Each number is 128 + 24 x the weight over the matrix's rms, rounded and kept within 0 to 255. Layers, rows and columns count from 0. Numbers have three digits each.

# down: layer 4 MLP down (transposed), 384x96, rms 0.272, rows 97-180, columns 64-95
# up: layer 4 MLP up, 384x96, rms 0.293, rows 98-181, columns 64-95
down97:134127119087124145101165115114104110176141136139144127120128086146154119147133137143159173143133
up98:126104144120185110135091117104076093076121118145149128130198132168144147159125100118156151117147
down98:116106151097135142122100131146134096089129105149081100081130128120131130112162150117085144087129
up99:119150161124097103123161085174094103134092116114100084119177149141134116135084095124129114112172
down99:108112139144172137143171141103121101126157087158145137148095133145101116105118137133134121120115
up100:136138126130122115148094108118151111074162149105139184139163135099130153183169106143146118111136
down100:154099142117119119103177133156159146089143144099121139093123107150122111188130112102134132166189
up101:093109108082128147133114137143112123125169126125110125132136148170147148153148169185128159157126
down101:113165151073154143160099137102144161136126125135148088139093131121133129125132090158169120135075
up102:147186111135104150142134143109175152135100110147145121128110125131155124155101147125089170104064
down102:183115112133129116112091118114115104154122147116091139170112117130069122109156137125158110108143
up103:159148126143160130124129160100130111153125093146123120186129167102132105121175113174092175125114
down103:133135137121119167136095133101128155123120143131100098125165171109145070123113174121097110119112
up104:167158125119128096110105099193173123064122124152119112108100143123125159166126158113121097095106
down104:118144130128119115138122096116131174151105118176074148146095141114075112163148120112123159153059
up105:122156130123111108096145132171156152097160102126092162151139116118131180136120153122129130099155
down105:131128117091139114125109115126166163146103151110158129103147137106114110147153124098113132131188
up106:140090111157117136091147122153127128160113143156121106131128115109181086119143119120141117151136
down106:154146135110164144119107118103128109103130205103138156138112141114148137112148122189133119086139
up107:126157135156147079077114172139119110111114151108107122184119140107113079162122121154154104140119
down107:125137123179134154137144126112194140142113117134096117122123148118137112136107169130148117082110
up108:123138149151147135159113088106151179140145111120123113169118112105153144095148121153149146154127
down108:130094095114171107137112131106101150137145153117106169099157151097133168163130093098087156142157
up109:141139156124115152153112117117123126125125119080113120143086148091171101107136152113143143142135
down109:131153193105084133131115116149143159116107112143132147159155134126171088159109070119136163110128
up110:180137126092130149103135132087162099143085096120130105090106110151122104100106131100092122114107
down110:105099132137109126128088120137125139113131151133141125116153078120137161129125074117118130118128
up111:115141125086125111106098165144129096087114088121116128123168129117129125164130112114130105132137
down111:143193103118136136112116108161136091150081106121116108122102167097146084079136111193152136097074
up112:130155141097170156144170099135115126134095145118116108136078136116101121157095125167134118114142
down112:147128176120115097151114085150099100133135107148134131174177100132114081127154095124116131152126
up113:098129154171123115074135142106114121099132106214165103136120119117138103161120134102143126172127
down113:119135115116131158154115144084119159123111112112124150126114121114123141082075125175082159136132
up114:135134116108118101130087100154142150094121176116129180125128132093153121145089074166080125130156
down114:156147090150153148098155164131114104090155131115128130147103090146129146121135140139103147137156
up115:114140155134098117085158125139160151132073095113142086134112137060106109120127115162117156142161
down115:157155158118137095069115138130137136128146155131125082117094165093089129132133114096153144188108
up116:128115162117135142123110100149135134082125084125102122136169145104109126149132099115123159115164
down116:167114104138147118138117123138104113108125145104104154106156130143122130066104149109096112116106
up117:107104128134095131169138185124120114121121087102147140163178146102110118061123130131108095092130
down117:117127146132136099149154084108157159103103150172123122145083127077143152138094129098177186066160
up118:080126127114083160137100158098142138094150121177074112131160120114130095189140110128153160106155
down118:092103130126143120159074117132145113126137121113146108110116112152118165121160135169127103191115
up119:094129124098115118141172138126116100101125156143148133154131109116116116114095126129130102133151
down119:127148140121141161144120118110172122157117111134109159102101112142126143099145135143189127112114
up120:083156105172127145108113117149136146128133088142102138145145159083117160127130168129113105129131
down120:121120149139117120139118093138148111108129093131133145147143155134126110118161173135097128185094
up121:129148143160107083129046116077104115058149161185134122164143100122116137122156138133085125104117
down121:137117131068128145112121154127117092151100176081150076152128122109153116120137082157147118130113
up122:119153131109138118138119148095118153086153153138119106135099140174123141136151108141126152128126
down122:137106161110085155128155080151116102149123153110111126093138141082146101130125122080098084131108
up123:150120124130137104112127128128135142107097143141096148155146148090091141175111092110108130141095
down123:154159129156157150150149130084107120068110124119114119135168144136126141144085131112120158184140
up124:117153096095092082151109141092145148094107116132127125147123135111086111151145155146071154097139
down124:152150104171128103141153115140123133185111165144123106146144117149073146109130112135138094154115
up125:088142142118105127103118113152144161166158155135100117116106114140140062136140083108122113164139
down125:151106154111149096150095143163105141136141104107143122114138097084120152102150156130141149098120
up126:116129113162137130177123099100156114153088122098153136132125116116111148126098127140124122169145
down126:107121152136148116124098134141108122116137079086134080127135131126151129121141125158131143117113
up127:080137146134068081097122140097112124113168128133113120101126125112112092117147100155143119094135
down127:134151171138139154155152142133169134162142125123163107132154166173117158103127094167144132107156
up128:137124091123120117104142096170156098178121086124128151157194130174146111127128123140110119101135
down128:099147125117146130119097122158081149101158134167149069142110107105085134111145113147123151141127
up129:135132115138062119155123105101077133139117091105114112131151118119178090130147139164133118089186
down129:179100111124098105157153122106149137115114133131112152118127124118121138101136095089104135078121
up130:114165124129133089156138129155178129145126137096160137129142144128120123151148124110120144132108
down130:143136105114111138144164092079126139113118119072110124154141122138143154097174135138139142106115
up131:148175159157146137135117121119129114079102160133134098159109138129104171112137115148172117150136
down131:145137128163150134150140150117133154151121128156144152097097129124128142151140153134154114140137
up132:157133124094065094135136094131066129143113110161144108147158114136122098134113124135157133136109
down132:111108124114167160101109127099109141158126102133131167145119147092108126132106138123113108105151
up133:117115151165114084119137062194125103137152126122101114114161161213149105122125138072123120146154
down133:130124092058108138094126174145176085108140172121136128117140147125144088107131145193178108142137
up134:136131151112161154121142094102141146129144111123091097117139106105163143129150097153115151122109
down134:110119141162132098126108111126148129113133127092116157122156129104127099157124125096142134119137
up135:096133099157163099130119140142176136102121156145138126138107103125188088171116147126128150105120
down135:138143162099114135148166137117128139124143140126121110156118125123134176129124131145120118147121
up136:146161137114121153137137095131201112109104146089137118139137131108106170126132122134154124129146
down136:096116106126139113097116132110146160135151112124098139098114125140115131138126114131119109152109
up137:130126151126133135135096118108171091145135138078131123135162124146104147107144104140113138106139
down137:122117140113134111136112131117106147124100103149104150130070161129110120116131155146115136135102
up138:155111155111104089159130086109122110118132116150100126163094122123175155131117126158091121104137
down138:097117135183118106173140147133148147135124097144107139138150124149145170120142138088117144153169
up139:124135169124102072131074108145113185129095132125077118133119127090130070147211143116087141125126
down139:122133117126124145132137103115137127117153135176133158142098142110136135150143082095148129143136
up140:095133098120147156137118124132092115151102133166170182135154189160145104148108151121098116150132
down140:126131097135182127102101127154097097154141103110114086114096145163176088159112109136101096190113
up141:103141120104108126130117090162135149170166130123135120156151082181100165122126127167167099112106
down141:175141122085085124139118115125128142113159159107104127121127189120159127143130146168123098117132
up142:120137129132100115123135114153099130128142109112127137107106123169093127153119165102131125157132
down142:132146091132124139091121180119139136120128186108140140122156165101128110133152122151109151148132
up143:161129151115143112059110089120150117154130139118134165129172177130093138185111114119141152123138
down143:133152113079099165153102115142136124105120138148128162119113157148114126083143128101117142109154
up144:135139133135140167156152114152136118160122136041087158138128121148125101092114152123124153113107
down144:134151112102125141141125115134131131119119099064123147186118145119093085142100151161121117121108
up145:170164091132089131133101143159143139115128138126128126106151171151132118121138121141134149158105
down145:110151091143148095095136120137151112149104122104126107119068139120157109150136157134118092147124
up146:145111119124122094132114096106103144140136165086132111127121164120163104144117098122095068115143
down146:138139164111142128127087141112119120195125152132123118128143121153190059158116093183173105123152
up147:168131091092087146099115085090098146127137092115123118148160163118086099108112130120143129152138
down147:151115112125132117136132183140151117152111148101096110161104108146113085149148152128087107129184
up148:143106102158107112146137107147172129151111084139113145137130183116151155154151140152124118131109
down148:112119105159129140096068153127104135146153112133136126133144149116157125131135116118128140101151
up149:080154111141117133121105164158142122105159097123114142138165119147096125091155115140121178106097
down149:175125114146096151073109102139125109124167081098152111135101121128085132151125127137176125132122
up150:082122162145135126153123138148173112133133122172079136152137135143161130110127147137130158105083
down150:082134104154148141082146111110110128155166113108100116119115143136125145107118107110093113103107
up151:125184101132139124118106099137141131136115138134141133186145153144193098166154154164147172141160
down151:122127132140149127125131155144131128151161131085162127098113134108107145101139131114168122149083
up152:138114121118108099145125112133115093138159143114099134144165196150123164114174138154106099122115
down152:093125101151128138167100109113151138153150157152156139116140154116087142130152118108130121120115
up153:112139131154165149127114161088096135158120105129117157170152145158112129160103141133131105147136
down153:116135140111144134134091129128145118120129159181143117106140120154132127148129115080111132130124
up154:164151145123114120154126108097150110135105110123125094139131118139115114151120135155117172101106
down154:120139113128121125116065101111115152120099125150130137145144156131120166101154119133102137142131
up155:111103135168111149136125101127122096138145121130109101131148126124140142134129083134154160152095
down155:130118120124099172153150125157106148120109156149134125094139136105122148081154164110127098150122
up156:112161122162067100125130112126097145102147141096112118154182139153102128135122155188128132106105
down156:152103078121124111115131123120093116145147126123122122107144116182120088128077163079085145122095
up157:126133141105151103140101104090151121127118105061162136107149138156147127170116150161156140084148
down157:150115142137170084141167169142125125139137147122122109082133117130145105116116109122109123135090
up158:125163108144140130125122105128139136133135086098144130136127170176103140157142151154061112128117
down158:135093135141135073108160091158116123143131129130108142117150087121131112147110113120122141167148
up159:142084142112114113130135181158102068139112125104122136125169147134106143139119099141111170136172
down159:091120103129129128135140132112132113151109118152128157146169150143118138066155098101094119102121
up160:124168142174141139162128100143162129116109116180128132090117099131159111131084113147109122164146
down160:108148138118125129148133114088134160141092122118130106183131141140135166132144144116136162104135
up161:179101153123122112123120100122123115130138147169097111130139124108119126158140131090132119117134
down161:143115124129112103153159102176151114143140119179124160133116105120151137133124138119103098141157
up162:124117081121168136139128129080131094087155125109135125123152102134119096137157096152173130112141
down162:124128161115162127099128076153177138118148149139140117151130126134121098121090182128147129139161
up163:108120088096129153119134104158134118120134102116125126114161104105183128160111094153152147158113
down163:138129164166107167092118087144112122092107085171092114113106139154153132163135091107179138163171
up164:128105100088097108131142109125088114104120107175111139137151160128101115169131101102105162141126
down164:150086142129155096133157165135146094137104148113126105085127154146176105143138082136120149100195
up165:164092163106127108134136127175131136126137178121160122139115123110089132131168130150139174097150
down165:143154140142100090115144162067119104124153142136128099135149127110130117128126123169101151131111
up166:142138131121117128096148107120107119146113156095142162144158133074105128119133081183140136148106
down166:107131117096142112123128143116105119141178117124204111119113144138119154170174133130143127126142
up167:096094138123075131137144100167143107123142123112124079109114153168126085113102137138118097151127
down167:126152130123164142119134095119114160142089152120147172132108163128091179077143155114147125110120
up168:133138133153103128112145142118098101087133154146145110145123107131132141133101103144131150109107
down168:117137114121128114106067145148111166100089132106136120108133072149151148126135108127110121095140
up169:150163093135098130082160088196134086187123125164147075131161130144113169166151112143140137139128
down169:090113148122126152107110166173123105088156119150163118094084158094171151151142161091095125135135
up170:165187174152123165110097071173079108119166102172129082128139107145145102127122097143099146102123
down170:163124130095145107149112163131144173160106129147074140118115141184146145154134096118163127149142
up171:116114118147118184143137103090101113137107188147131095100127132158116118129134114115073094125120
down171:155113144138121118147093176173140133140113117117140116115121146117126162129136072090121151138127
up172:104120132158136089101145163134145120165118139125079164105124160159084132150133123135125145148152
down172:097130100134131131175107068110127106121119108134128141182145140118107167155141125150156135138118
up173:120127131132174131098113158129128112150148127140086118123134089146159171150126116196143138205129
down173:107131118113141137102117127122115108093144101110110160130161132137096126160121141086146132128122
up174:130093099136098088138107150157100129111133134125142132128119107158153078134127105114108158126138
down174:103136136121126144100097118129157025131120103144166156166131111095127111124174144152163110159111
up175:116121155189118119121135107167135170116150131153137092112085147141119119131150136128138158142101
down175:137123150114128104115189194137148119123159146149118175085157110111140102147112095157154138116148
up176:140148097099118105132136128152116140124145114140123130138164165112114158113123154148130147084105
down176:091152124141130150124126144081115143109131125142144136112139098189139141101121140100160094129148
up177:093139131136104142079123136132118156135134112104128169135181145142157108128146165160115181096117
down177:143129160153120101143121144145106157127112124139124126092096147081085132142144102151145113176171
up178:085140129122130085158098130123095130131171105077124147127173154126144155137151124126109123118098
down178:107149095150144139117145143122199115134145150112167153074113126114137142085128094122091098135131
up179:144129155084068148147167166143119157100126138138130138123071131147116108128121124141118144125133
down179:138104130117159147141151128112157113146135103136135164094125101105076148091171151094096105082109
up180:080124114102132095176068140112115150150139095126143154125141115137114098114153092105152194136148
down180:099147162110124118147120170107142166106136114112124136112123111139149134142129147154151128152125
up181:129158130109136090133127109151100120133133160125083127162101123116126187175115141143144081121158